Weights of a small GPT-style language model, trained from scratch on English Wikipedia: MLP 192 SwiGLU, 3711 steps.
Each number is 128 + 24 x the weight over the matrix's rms, rounded and kept within 0 to 255. Layers, rows and columns count from 0.

# layer 11 MLP gate, 192x64, rms 0.232, rows 117-151, columns 0-63
[[133 157 138 120  93 163 142 149 120  82  93 138 109 129 123 101 163 115 138 133  96 115 153 106  98 128 142 124 156 132 156  79 114 162 125 143 145 169 146  77 119  96 186 168 152 135 132  98 160 132 126 152  95 133 126  85  97 132 117 129  85 121 134 110]
 [144 122 126 140 142 118 112 134 128 136 128 170 160 119 138 123 125 121 109  69 116 144 116 114 127 140 103 109 132 142 147  81 114 115 154 144 162 144 129 122 157 173 119 152 153 111 139  94 152 131 176 143 141 171 126  86 123 124 118 142 139 103  84 154]
 [119 152 166  89 143 109 100 140  80 101 120 119  85 135 169 142 124 157 127 143  99 131 154 128 144 138 111 112 141 164 164 132  95 125 117 110 127 148 137 120 160 138 138 128 110  78 153  97 138 134 153 121 147 132 112 114 146 138 127 107 133 104 169  83]
 [ 88 118 128 112 147 139 128 113  90 122 123  99 141  89 111 109 191 128 133 128 132 101 133 140 111 126 153 139  81 106 116 107  94 106  98  96 147 113 101 138 151 124 144 131 139 107 157 111 140  98 129 129 108 110 122 136  84 149 135 130 122 116 134 156]
 [138 125 141 152 160  94 122  85 139 169 105  94 158 111 148 114  84 113 153 115 114 138 143 183 166 115 178  97 129 115 137 117 126 166  86  91  82 144 121  91 104 172 108 143 117 117 119 151 133 130 153 111 132 127 139 128  87 130 173  82 148  89 154 150]
 [129 121 137 111  85  90 145 146 121 103 157 139 116 100 109 126 146 140 118  73 113 159 137 128 167 137 142  88 172 137 117 189 165 153 106 128 142 142 116 106 125 114 160 165 148 130 147 106  84 133 102 148 125 107  90 124 162 141 128 158 116 146  92 120]
 [143 111 141 187 124 121 126  97  81 155  99 137 154 182 136 144 173 125 141 128 121  86 135 120 187 137 118 156 118 141 122 121  95 110 135 155 153 131 156 146 121 129 135 164 127 159 138 139 157 165 151 180 138 161  88 179  99 136 103 140  84 119 111 155]
 [167 114 164  77 130 108 181 138 122  93 124 130 116 151 154 123 117 142 133 100 120 108 139 131 154 115  98  98 136  99 109 120 128 106 121  95 139 100 120 123 118 109 120 140 112 133 131 114 144 118 178 136 141 133 136 127 139 125 145 151 153 127 102 153]
 [113 124 125 107 166 123 122 123 127 127 101 147 131 113 136 133  84 120 131 119 104 124 138 113 101  99  66 133 120 172  92 154 123 134 148 150  67 104 142 106 109 127 158 150 176 142 161 117 113 101 156 141 168 132 145 114 140 141 143 113 141 122 102 153]
 [124 128 126 136  97  52 156 132 153 102 119 100 121 160 120 135 137  98  83  73 124 117 133 161 152 108 116 112 103 136 112 139 160 103 133 112  99 139  99 152 142 107 154 142 128 129 135 138 132 132 157  89 147  92 113 134  74 112 134 115 111  90 153 145]
 [117 133 126 135 106 144 121 133 156  97 108 121 118 145 127 109 146 129 121 140 117 141  88  81 121 156 128 129  98 151 170 133 137 121  75  87 148 124 106  98 128 111 139 110 139 161 169 128 153  76 118 107 121 149 125 146 117 130 171 144 137 130 146 143]
 [104 122 123 141 136 123 144  99 119 145 108 147  84 140 107  89 113 117 198 153 167 122 145 122 140 122  95 117 114 106  98 102 126 172 125 122 136 123 153  82 124  93 122 124 132 108 176 140 111 107 152 164 150 105 150 127 139 141 124 137 158 147 166 114]
 [143 122 132 116 143 131 128 126 132 112 139 135 142 127 144 152 138 134 137 111 134 168 132 139  92 141  76 155  89 123  95 112 103 125  97 144 113 103 153 148 123 193 116 147  85 158 118 103 138 122 136 115 125 102 110 123  98 117 181 127 114 107 135 104]
 [150  70 145 125 188 112 104 128  95 112 171 146  78  93 105 161 125 164 116 134 105 107 117  97 127 111 159 117 149 125 123 123 146 165 141 113 110 143 109 136  87 114 134 107 163 120 123 100 142 110 129 116 126 119 100 118 142 181 123 161 141 138 121 120]
 [148  94 144 130 126 122 138 156 111 129 124 140 113 125  86  97 103 153 101 106 137 149 153 132 129 108 107 125 137 160 159 157 109 116 150 133 139 124 112 105 182 131 148 137 149 103 128  89 148 113 153 142 150 110  98 198 180 102 106 144 116 147 161 120]
 [148 123 127 117 128 102  99 175 135 138 136 145 112 121 165 147  93 164 104  96 112 111 133 137 113 139  85 145 150 122  98 117 133 110 140 146 138  97 153 157 117 152 124 114 156 132 158 141 111 102 173  87 147 150 100 158 142 165 140 139 145 205 102 141]
 [125 151 157 139 156 119 128 147 140 118 182  91 115 101 118 132 138 118 103  78 123  84 173 108 117  99 116 132 152  95 148 116 135  93 120 101 104 101 114 124 135 118 152 172 130 133 163 128 117 129 157 162 130 115 101 133 114 138 135 101 108 139 118 115]
 [125  75 125 156 144  68 105 120  67 147 109 138 122 114 144 140 113 136 113  81 104 134 120 149 146 129 168 123 160 100 140 165 142 123 112 140 137 139 139 101  84 107 103 149 123 114 127 124 132 140 114 156 138 144 120 137 140 136 113 122 154 112 141 145]
 [161 150 145  86 137  87 162 120 156 105 114 123 181 148 138 122  83  85 154  94 138 117 135 159  92  83 122 183 118 136 132 126 117 117 138 154 126 142 130 116 108 116  79 109 138 113  96 109 103 119 115 138 126 126 131  67 142 143 125 138 164 146  97 106]
 [133 134 123 148 115 132 142 139 141 143 126 135 138 109 112 142 118 105 128 108  86 110 120 150 134 103 116 128 173 125 123 158 146 134 114 105 129 116 100 130 127 142 147 154 125 158 143 125  89 107 133 124 174  97  66 105 121  95  82 130 145  91 142 175]
 [150 144 132 158 197 127 128  98 108 146 112 122 140  96  71 106 122 138 148 166 110 128 106 153 114 122 123 109  90 125 115 121 146 109 106 167 142 132 138  90 128 166 109  93 141 114  94 152 102 126 144 152 162 143 130 170 127 150 135 150 123 120 119  85]
 [114 146 183 144 145 108  94 133 127 128 150 143 158 110  81  86 129 154 150 161 131 122 104 146 125 148 161 106  90 136 109 116  97 182 116 122 115 110 113 177 139 134  93 120 129 111 111 126 104 119 131 103  94  85 114 115 150  91 128 133 114 117 100 148]
 [119 109 118 174  99 154 135 119  96 152 118 125 114 129 124 153 137 129 168 110 118 146 122 149 141 105 139 125 110  96 129  85 108 119 120 145  89 174 183 134 127 108 157 132 100 126 139 142 174 102 126 132 145 128 104 107 115 121  84 104 140 140 132 137]
 [148 132 128  96  97 154  92 143 131 156 104  92  90 104 118  99 160 172 100 177  96 140 149 143  86 115 130 107  94 151 107 146 109 110 148 152 170 140 114 110 116 136 178 154 178 123 159 151 131 156 124  76 111 129 143 160 132 133 140 158  89 142 165 136]
 [ 87 112 128 165 146 143 155  93 118 121 102  74 118 117 128 109  92 157 139 136  85 101 125 151 129 152 123  92 102 172 105 113 112 151 101  84 174 106 123 119  37 124 144 133 123 129 105  96 155 129 135 136 160  64 120 143 142 139 134  91 134  97 123 133]
 [126 129 129  95 129 105 129 176  96 113 188  86 127  95 165 123 112 122 151 144  98 134 158 132 156 141 102 122 118 126  78 145 104 113  91 146 111 122 143 159 110 110 124 100 135 130 148  86 120 119 124 120 110 110 136  96 128 128 136 116 117 124 114 147]
 [112 113 152 137 121 113 138 101 109 125 119 157 129 150 154 149 113 128 168 144 135 162  84 115  70 155 146 123  96 143  80 104 121 154  65 110  79 116 132 155 109 137 146  86 105 167 153 148 139 128 129 157 136  77 124 126 119 140 113 116 164 152 113 149]
 [177 159 151 177 126 119 107 123 147 108  79 148 126 124 115 112 117 126 146 158 148 135 171 163 154  89 147 136  92 147 142 180 128 136 114 106 172 135 104 170 116 143 115 187 104 130 111 121  94 119 126 133 126  83  67 161  87 130 131 145 161 126 120 150]
 [151 104 119 122 108 127 143  79 101 120 131 101 101 131 127 112 144 167 113 103 117 116 150 124 121  86 109 113 136  83  90 129 110 174 100 118 118 151 133 146 105 102 124 117  94 108 121 147 128  85 154 136 126 161 132 115 133 135 111 121  88 133 129 153]
 [107 171 142 112 142 114 132 139 130  89 148 105 134 122 119 137 150 131 115 145 109 145 121 141 146 164 123 143 116 166 163 122  82  81 109  84 105 132 166 129 133 163 110  90 101  83 202 119 163 135  77 126 137 103 153 134 118 165 115  87 141 100 158 149]
 [156 148 164 113 182 110 143 133 126 112 126 128 128 127 116 119  99 134 160 139  82 114 164 133 138 135 126 133 123 113 123 157 163  88 113 118 117  98 128 125 155 112 130 194 125  91  99 104 114 120 120  89 141 130 158 146 150 116 119 148 117 158 132 115]
 [147 141 141  95 193 123 132 110 182 134 141 110 160 134 192  80  82  78 125 145 151 124 104 140 143 146 147  78 124 149 140 129 149  90 201 137 118 105 153 112 115 124 101 102 130 106 129 126 145 121 168 168 152 137 110 118 105 134  96 136 132  77 111 128]
 [166 121 159 142 136 146  99 126 115 144 119 121 119 158 124 135 145  85 118 166 164 174 122  95  95 134 175 137 134 118 118 120 109 114 113 148 110 124  85 138 113 137 140 126  82  83 117  82  92 170 138 153 119 122 124 147 111 128 112 107 135 129  90 106]
 [ 73 141 105 103 157  87 116 147 167 121 131 123 128 169 113 125 127 117 129  98 111 138 160 144 161 139 138 106 118 136 152 105 117 122 119 162 109 113 114 122 134 115 129 139 147 129 129  95 116 113 111 129  95  77 187 120  90 155 132 146 137 124 155 142]
 [136 135 122 110 127 131 119  78  91 102 102 121 117 176 170 133 155  97 130  97 106 152 154 162 157 136 126 104 119 118 134 141 124 110 100 170 117 106 117  89 123 123 163 112 122 127 131 177 169  90 118 177 142 147 132 128 138 119 126  84 109  99 143 160]]
# layer 11 MLP up, 192x64, rms 0.23, rows 117-151, columns 0-63
[[153 126 145 122 128 158 124 134  86 146 129 156 119 124 153 129 129 117 158 167 137 139 157  98 110  96 122 114 142 129  99 181 126 142 178 164 153 105 175 101 115 124 159 121 131 154 138 113 107 125 147 143 142 114 114  93 121  83 109 144 100  98 113 126]
 [127 138  87 110 161 145 132 139 133 119 159 119 139 101 149  93 149 144 121 141 133 159 113 153 143 138 164 122 116 161 153 137 127 138 169 141 169 120 119 128 114 175 134 123 102 125  99  89 170 136 122 140 155  89 153 113 116 198 136  98 129 139 103 160]
 [160 137  91 144  98 115 109 131 161 110 115 132 101 140 139 105 155 125 121 144 120  98 131 101  90 118 139 158 151  91 118 132 119 105 104 145 121 146 155 115 143 135 155 101 146 131 100 106 162 151 114 145 152 138 106 146 118 137 167 166 171 113  91 134]
 [149 173 132 138 135 109 151 147 106 115 118 160  85 133 134 173 123  93 145 132 114 126 142 146 126 101 139 152 123 153  81 118 155 130 114 138 117 104 117  96 144 124 101  90 109 113 123 145 153 136  88 131 118 139 112 108 105 122  97 124 123 115 103  90]
 [122 142  99  79  89 142 116 164 127  87 156 140  73 149 104 157 137 127 126 111 128 160 158 131 103 127 129 130 145 171  90 129 116 145 109 147 150 112 139 143 137 158 137 151 178 110 141 141 149 136 128  88 138 134 124 148 150 115 115  83  98 148  81 140]
 [116 104 131  81 120 102 110 150 131 123 143  97 150 187 148 159  90 121 123 158 109 174 146 115 112 137 137 164 128 127 144 101 162  93 148 119 152 104  98 129 135 167 135 102 142 154 122 145 143  88 129 145 112 139 170 157 162 116  89 136 151 106  76 136]
 [119 146 125 162  93 142 118 119 109 115 114 122  91 108 156 190  62 136 129 172 132 122 115 173  99 142 121 127 131 121 117 124 111 130 184 114 139 106 148 132 138 115 120  86 147 100 132 135 152 135 160 154 102 113 107 152 174 130 131  54  91 150 157 133]
 [115 153 136 140 139 160 141 147 143  89 116 147 107 133  95 144 146 111 121 106 179 135 123 159 173 115 136 122 139  81 126 135 121 105 109  88  69 133 145  85 122 118 122  85 157 121 143 116 145 122  94 130 193 146 129 106 132 149 144 177  93 153 123 154]
 [ 90 108  87 113  96 113 130 133 100 118 140 127  99 148 135 121 117 139 142 116 117 165  98  94 170 123 137 130 112 158 132 184  96 176 115  97 122 165 181 109  95 151  99  96 170 130  95 113 146 174 116 123 163 123 110 137 129 118 139 126 158 119 133 124]
 [105 139 153 133 152 152 160 128 131 138 198 119 110 135  97 145 140 102 158 130 137 111  95 112 123 132 152 152 132 126 128  92 128 152 143 178  77 130 144 134 132 125 116 154 182 117 115 147 115 146 130 142 125 151 114  96  99 107 116 127 159 109 149 127]
 [139 124  91 124 134 106 116 110 166 130 103 136 119 161 177 123 156 120 145 166 157 111 140  96 136 133 119 137 146 143 114 169 111 119 135 126 137 133 149  87  88 124 127 119  73 143  99 120 154 119 124 124 177  87  87 143 155 123 112 142 143 140 121 119]
 [107 171 104  78  90 148 119 112 121  68 136 111 172 130 135 164 128 131 134 120 147 136 115 116 113 144 137 140 102 145 130 150 130 151 163  97 138 133 135 113 105  90 129 157 144 110 111  93 118 142  98 102 131 129 126 142 134  86 136 103 108 149 152 156]
 [106 141 155 140  95 125 164 146 147 147 125 151 125  79 123 138 134 122 103 144 122 125 134 130  86 164  72 132 131 100 133 102 111 107 114 152 133  88 121 116 112 100 125 154 130 151 137  84 134 149 132  97 166 117 113 130 148 173 114 106  91 102  90 125]
 [117 120 112 156  94 115 124 132 183 164 104 146 118 139 127 146 150 169  91  88 139 117  96 123 147  86 140 133 132 141 103  83 134 118 140 140 127 129 107  81 114  88  97 133 106 166 129 105 125 142 163 149 156 173 141  97 111 109 114 131 108 140 156 107]
 [ 84 137 114  69 129 160 130 136 126 119 135 102 138  98 147 127  87 138 175 130 136 119 151 143 108 152 100 149 116 118 107 164 135 100  97 163 134  96 155 176 132 142 110 163 141 182 124 135 114 120  78 119 117 154 161 108 114 123 156 129 144  74  98 155]
 [ 99 178 126 104 151 142 138 136 136 121 150 162 125 117 154 100 153  89 126 123 139 156 123  89 104 123 159 123  96  93 135 125 129 145 115 150 126 125 147 126 137 165 104 136 123 117 123 116  98 149 137 150 110 126 118 171 129  55 136  94 110 115 135 126]
 [151 121 110 162 146  80 127 157 122 166 128 126 140 129 173 147 108 153 125  94 150 152 147 105 150 141 149 137 147 152 100  99 149 130 123 131 121 126 110 114 113 145 124 134 115 100  82 138 121 156 105 121 109 141 117 123  77 156 135 111 176 115 128 115]
 [140  90 115 118 142 123 153 161 119  96 104 136  72 112 133 125  95  86 125 134 137 169 105 118  98 159 138 103 135 126 109 185 106 164 117 143 138 102 108 118 109  89 148  94 154 154  94 125 139 100  95 118  97 155 119 133 128 130  81 141 136 119  54 131]
 [ 59 130 127 132 144 139  97 129 129 152 128 131 163 102 118 148 116 145 143 108  93 134 116 130  97 158 152 136 149 131 131 120 142 139  74  78 134 147 115 168 101 133 116 152 127 164 121 161  95 112 141 130 127  70 112 136 139 119 110  99 102 145 121 142]
 [ 96 104 152 108 171 130 152 173 177 115 124  83 126  96 134 127 164 104  98 111 155 134 127 170 104 112 141 162 130 121 100 133 117 121  89 143  87 145 165 143 117 159 129 103 139 165 172 151 140 131 153 117 149 136 113 108 161 137 148 108 150 142 118 118]
 [ 89 109 144 119 114 105 155 136 162 100 110 124 135 119 118 118 139 144 119 135 155 150  82 119 143 106 145 139 155 104  89 138 148 142 170 146 129 177 133 127 120 125 114  75 160 129 108  96 112 127 157 120 155  99 161 141  78 148 105 133 101 135 187 131]
 [123 130 159 139 153 152 195 153 146 121 140 124 112  87  86 133 142 110 118 109 118 117 113 128 139 121 181 123 118 108 103 133 159  66 109 111 128 148 147 139 106 120 110 122 104  83  96 116 138 149 118 125 166 118 138 156 128 137 108 100 114 164 121 102]
 [ 66 156 168 114 148 112 125 128  96 132 122 121 117  97 138 112 132 120 171 140 121 142 106 171 106 138 121 155 122 142 102 170 153 150 117 118 113 133 146 152 115 144  92  93 184  94 126 112 113 150 135 110 167 110 140 128 134 105 107 127 124 120 102 148]
 [ 91 156 175 163 148 125 178 138 146 111  94 102 144 171 131 136 128 127 115 134 108 132 131 136 127 133 154 156  87 143 143 115 141 120 140 111 160 121 147 145 139 141 103 159 136 117 122 140 176 139  91 143 148 162 122  83 159 116  75 137 151 151 140 135]
 [115 130  79 125 100 126 152  95 111 149 148 136 131 141 120  91  91 121 140 102 144 132 148 148 131  84  90 104 120 100 122 134 109  93 165  77 112 100 109  86  89 138 137 122 112 135 154 138 157 136 151 152 167 123 128 150 128 159 119 113 121 138 160 157]
 [118 144 147 143 153 109 181 123 133 107 101 112  88 129 128 129 110 133 132 100 119 136 152 112 124 120 106 113 144 160 141  86 167 140  62 114 136 120 146 101 133 130 128 171 110 114 107 116 134 143  91  90 136 160 133 115 128 149 106 120 158 144 108 151]
 [128 158 140  97 140 120 150 121 125 116 114 109 102 119 136 144 140 111 114 119  90 146 150 179 128 109 138 114  85  99 167  83  89 100  79  98 162 120  91  97 141 173 141 133 121 143 111 112 134 129 107  98 158 156 120 129 175 116 136 148 102 115 165  95]
 [124 133 114 184 125 138 113 165 128 134 107 145 150 105 142 156  94 166 161 150 145 134 174 148 166  86 114 117 122 115 129 120 139  91  85 103 138  92 121 158 131 166 115 132 130 158 104 109 118  77 119  98 115  98 109 130 112 123 100 152  85  70 136 145]
 [164 148 130 133 180 127 136  65 130 112 167  92 139 125 159 124 100 154 127 113 154 169 103 131 113  82  96 119 109 149 136 128 156 132 135 154 177 136 150 134 125 138 144 129  95 149 144 138 145 138 144 150  78 175 134 142 122 139 121 123 132 142 143 131]
 [138 123  75 109 109 175 123 125 150 168 174 167 164 126 167 117 118 121 104 116  85 113 134 122 147 147 151 155 122  99 116 156 120 123 176 116 118 112 151 118  99  96 156 148 126 114 144 116 146  83 108  96 100 137  94 127  85 143 171 141  94 167 104 124]
 [137  93 121 125 115 117 101 119 144 150 173 166 132 138 137  85 127 121 150 127 103 154  73 114 114 150 142 161 155 132 135 127 107 126 163 175 151 145  90 136  68 149 116 100 119 139 130  90 119 147 133 102 134 152  92 170 126 114 135 107 113 165 120  91]
 [106 114 139 135 125 116 144 103  81 174 155 139 156 161 131 177  82 153 107 154  85 117 144 159 115 102 114 185 155 101 137 107 134 132 162 130 151  93 123 115 171 140 107 131 107  92 120 153  79 130 160 126 112 160 120 121 143 148 143 112 135 135  85 205]
 [ 91 144 163 160 158 132 123 143 138 129 108 139 154 145 130 133 120 118 114  85 129 168 106 150 101 146 105 146 151 146 158 115  84  76 114 143  82  80 119 126 167 132 133 119 125 179 130 130 142 108 135 177 117 125  95 143 133 126 114 120 131 112 143  81]
 [140 140 124 126 129 103 129 117 133 104 158 168 127 154 126 144 130 115 108 122 123 129 129 137 166 120 138 152  96 111  99 123 112 115 147 104  87 137 118 147 128 107 110 147  85 171 115 107 143 141 151 100 137 110 177 145 109 129  98 108 112 144 144 156]
 [125  80 145 118 126 139 133 114 147 183 147 146 124 139 138  75 130 116 160 138 120 109 168 126 128 155 149 124  96 103 130 133 135  87 113 137 121 134 113 104 142 152 127 128 162 162 113 172 154 150 125 153 121 170 141  91 133 136 128 117  64 151  93 148]]
# layer 11 MLP down (transposed), 192x64, rms 0.181, rows 117-151, columns 0-63
[[112 153 141 120 123 149 135 136 168 139 135 137 117 104 149 156 129 134 129 146  99 117 153 158 116 144 118 132 147 103 121 128 148 152 141 177 114 139 131 174 139 158 108 122  88 113 153 131 141 120  91 120 157 124 177  86  93 175 144 141  95 127 123 141]
 [133 101 177 144 135 103 136 140 120 148 144 146 111 133 121 121 153  93 133 104 117  98 153 167 135 148 150 104 109 121 124 100 162 163  90 115 105 151 123 162 159 154  93 146 172 126 107 174 112 124 104 106 140 146 123 138 150  82 121 155  98  91 143 104]
 [149 156 127 107 140 152 130 170 137 146 144 127 118 130 131 108  93 123 130 145 145 125 128 134 123  95 124 127 115 116 117 117 104 127 133  97 160 147 132 162 114 103 122 141 138 129 203 140 188 149 106 111  86 103 137 108 175 155 101  90 104 126 133 118]
 [159 143 132  96 133 125 113  89 130 104 143 134 157 132  79 118 145 164  95 155 132  99 136 151 108 140 123 136 115 156 126 136 156  96 155 121 130 149 167 170 114 118 115 150 149  94 133 126 117 117 113 134 105 102 113 134  75 147 130  90 135 127 154 124]
 [164  92 155 113 109 139 148  86 127 126 114 115 170 126 143  96 140 107 159 134  97 163 118 172 143 127 135 118 126 164 140 113 106 169 110 116 108 159 118 148  98 108 127 133 110 105  88 156  89 135 134 133 186 144 142 128 138  91 125  82 137  84 125 107]
 [104 136 162 155 139 150 104  93 143  71 107 125 102  93  76 141 153 147 147 113  80 149 122 145 108 156 177  85 171 140 118 119 125 166 111 136 159 126 146 122  68 104 134 122 151 135 128 119 138 105  98 121 141  74 135  94 105 123 132 144 122 104 121 119]
 [107 152 135 132 161 116 136 161 155 177  97 118 110 198 132 114 162 148 110 103 204 140 137 142 150 112 121 123 114 192 143 116 136 126 126 123 178 100 115 156 156 151 146  99 132 146 112 158 138 100 136 109 138 107 123 125 108  90 121 133 131  70 149 160]
 [ 73 161 144 146 115 125 101 158 103 120 108 118 116 158 129 125 163  77  78 104 144 104 143 142 116 146 116 132 134 126 145 153 160 122 136 100 158  64 106 143 120 137 136 121 138 118 153 111 108 165 133 157 125 115 133 190 117 149 128 116 170 162 103 119]
 [ 92 131 165 121 161  98 127 117 127 131 108 125 105 108 106 113 122 145  99 129 134 120 109 145  90 115  84 130 103 110  95 137 177 132 125 133 155 104 118 157 146 102  97 114 128 150 158 162 148 116 133 108 163  83 160  55 115 121 133 126  99 124 145 177]
 [ 91 126 164 140 136 133 119 158 120 111  93 106 121 138 171 117 121 150 111 121 153 101 112 123 157  93 128 118 139 152 141 148  98 112 127  97 151 117  59 166 178 148 112 145 142 148 118 136 155 134 121  96 119  93 129 147 100 120 110 163 154 123 133 140]
 [138 135 125 148 165 123 145 137 126 121 135 134 143 129 133 183 140 115  86 112 103 134 138 148  88 160  95 119 130  95 158 145 105 115 102 143  80 132 171 145 120 175 115 115  97 109 148  98 111 152 128 145 108  86 127 114 105 167 152 154 136 112 129 129]
 [169 122 151 166 138 133 116 103 131 129 104 103  95  92 120 153 146 156 158 103 112 117 142 175 144 158 134 111 136  92 112 105 120 138 107  93 112 118 121 136 175 126 116  94 144 159  97 146 144 110 102 120 125 153 121 135 103 111 111 116  95 125 133 165]
 [154 148 144  99 145 102 102 101  86 125 141 153 115 141 154 154 177 117 130 133 113 123 141 175 133 143  94 105 107 130 135 144 108 113 124 120 181 131 107 137 131 123  95 125 148 105 123 147 157 134 123 142 142 142 113 136  95 137  95 134  94 141 161 122]
 [ 81 107 143  86 150 151 162 131 138 117  98 141 166 123 102 119 124 137  79  82 133 131  94 119 131 121 128  64 153 133  96 107 159 140 118  91  85 108 127 184 129 120 102 144 112 103 113 127  91 127 120 144 119 111 173 151 146 123 148 104 132 145 124 134]
 [140 115 128 135 125 151 138 138 148 105 120 151 116 122 134 100  75 149 160 143 173 130 150 117 166 125 190 125 162 134 122 117 120  82 137 147 163 138 115 118 148 108 145 127  91 133 106 125 145 161 124 110 112  95 165 138 126  99  92 140 169 110  72 144]
 [ 87 118 138 124  98 131 119  71 130 152  94 103 141 136 129 117 127 124 126 122 124  99 125 121 160 118  84 146 136 127 122 102  85 109 126 119 105 136 137  93 153 141 137 107  94 144 109  92 140 123 145 163 113 117 127 136 145  92 126 139 125 114 147  63]
 [145 138  59 126 100 132 118 125 153 121 139 122 131 137 147  93 108 116 130 121 155 135 132  94  65 117 137 129 139 148 147 125 143 129 128 157 123 160 115 148  90 109 139 138 142 143 170 129 123 127  94 121 141 114 110 107 139 102 106  89  90 136 128 155]
 [128 131 145 137 170 133 101 154 144 145 100  96  98 150 123 115 122 139 132 109  57 114 139 133 111 142 146 147 122 125 118  77 162 139  77 143 123 136 129 160 103 158 131 133 147 141 123 143 117 157 127  92 172 149 125 145 165  68 135 109 100 169 128  68]
 [144 168 133 163 152 151 139 125 153 127 158 126 130 147 107 128  50 157 156 156  85  93 132 127 153 108  71 103 123 123 139 110 108 119 112 119 144 111 120 110  76 100 163 126  93 120 130  96 114 117 156 136 121 146 123 101 121 109  99 132 137 106 108 107]
 [137 157 132 136 155 123 158 116  97 153 157 126 117 146 114  94 132 141 139 156 111  76 146 118 149 149  49  96 153 106 145 133 136 126 146 134 127 103 133 141 139 118 144 161 157 149 140 146  96 136 146 131 128  96 163  84 175 128 122 141 119 148 143 122]
 [ 82 116 146 100  82  98 100 118 122 159 115 130 127 127 155 120 110 183 149 126 151 134 102 146  77 115 111 130 146 173 128 115 114 130 126 119 136 164 118  86 111 132 129  90 142 113 144 150 151 159 132 152 139 139  93  93  94 123 158 121  60 173 139 117]
 [110 123  98 129 162 119 133 132  99 110 158 113 144 162 129 145 115 176 104 147 146 113 122 111 116 136 100  70 160 121 130 150 129 145 141  61  84 109 121 159 119 106 127 118 103  82  98 155 143 105 133 158 136 133 107 125 160 147 118 110 112  98 111 153]
 [185 133 119 123 130 111 127 100 146 139 126 135 143 170  94 111 109 116 141 112 139 129 112 132  93 121 127 126 103 138  80  77 112 105 118 142 159 182 143 141 113 171 136 157 168 101 125 132 141 109 139 132 140 132 102 167 141 141 112 141  88 108 164 178]
 [160 114 142 138 123 157 164  99 136 116 149 118 107 121 150 163 123 143 159 147 113 129 117 102 108 133 130 149 102 120 129  96 100  66 130 127  94 137 122 116 119 150 115 163 152 143 114 122 210 105 129 151 116 148  98 138 100 120 149 121 160 117 137 134]
 [168 134 152 131  98 107 108 134 122 117  87  86 118  94 105 126 148 121 144 135 133  88 128 114  99 153 122  96 104 175  96 115  99 119 119 112 149 144 164 184  90 135 111 140  91 103 115 146 119 104 135 150 148 124 114 150 136 149 116 145 158 132 164 152]
 [132 135 112 142 105 172  99 126 137 121 139 135 120 129 114 137  84 173 152 154 126 139 136 116 116 167 122 146 119 118  72 161  74 130 152 123  83 139 120 143 156 149 148 105 131 128 131 126 172 115 138 123 133 118 111 138 122  93 120 123 121 125 121  90]
 [112 142 118 136  99 108 115 117 124 128 172 124 140 150 143  85 118 127 115 128 105 150 163  85 139 109 116 160 130 144 126  77 121 157 139 171  87 140 123 147 132 153 129 104  92 145 109 117 111 148 132 186 135  43  98 130 151  93 138 147 155 124 149  74]
 [127 147 137 174 133  95 142 127 136 130 137 134  95 116 187 135 146 146 139 149 133 109  82 118 147 194 118 131 115 135 136  59 131 122 136 131  96 165 174 120 101 131 125 115 152 124  87 110 111 138 136  96 140  66 136 154 140 107 131 125 171 129 116 128]
 [120 132 109  98 144 126 112  82 132 147  84 116 141 114 189 102 167 113 138  67 114 127 129 152 102 123 108 158 136 129 139  83 135 132 142 135 139 171 159  92 141 113 119 154 114 140 129 146 128 126 128 123 114  92 115 120 156 137  97 149 136 126 155 119]
 [149 149  99 176  86  99 133 133 110 145  90 170 134 149 138 128 123  94 133 144 140  86 110 118 116 130  64 124 107 158 126 100 150 135 114  98 119 111 144 131 166 154 165 167 152 105 140 178 114 139 117 102 111 157  74 109 155  90 131 109  95 146 133 140]
 [ 72 112 116 136 136 164 125 122 167 122  94 121 149 129 142 133 147 132 109 140 118 140 112  99  89  88 138 175 171 133 149 109 119  94 142  70 118 144 149  87 119 114 140 158 110 127 110 127 162 117 147 132 194 126 145 120 123 135 104  98 129 134 143 179]
 [161 124 159 152 147 151 124  86 120 173 178 107 122 106  98 197 151 138 118 136 137 153 116 112 108 130 150 151 133 162 138 172 127 124 171 143 133 150 160  85  96 105  77 139 138 115 126  66 163 142 151 157 135 174 129 161 148 111 117 130 112 151 146 109]
 [127 149 110 125 124 146 128  80 148 113 163 119 151  85 140 107 135 160 117 106 114 173 108 165 116  99 147 142 135 166 114 124 141 122 121 134 121 172 155 101 134 104 101 113 107 147 170  97 148 134 135 135 163 102 147 130 130  75 103 120 136 128 128 126]
 [158 119 126 120 145  90 127 149 154 119 135 152 133 118 142  91 143 142 114  77 138 132 132 127 167 174 113  75  95 146 124  97 110 148 127 129 125 118 169 108 117 131 139 105 145 140 108 115  91 113 141 137 141 118 126 135 134 142 152 115 128 104 137 152]
 [109 129  89 127 140 101 133 190 101 163 151 100 120 117 114 132 137 136 100 133 116 140 145 129 169 135  70 157 126 153 120 142 178 112 116 137 123 135 108 142 115 146 107 120 110 167 110 135 161  82 144 126 166 158 158 123 125 145 131 194 117 103  98 123]]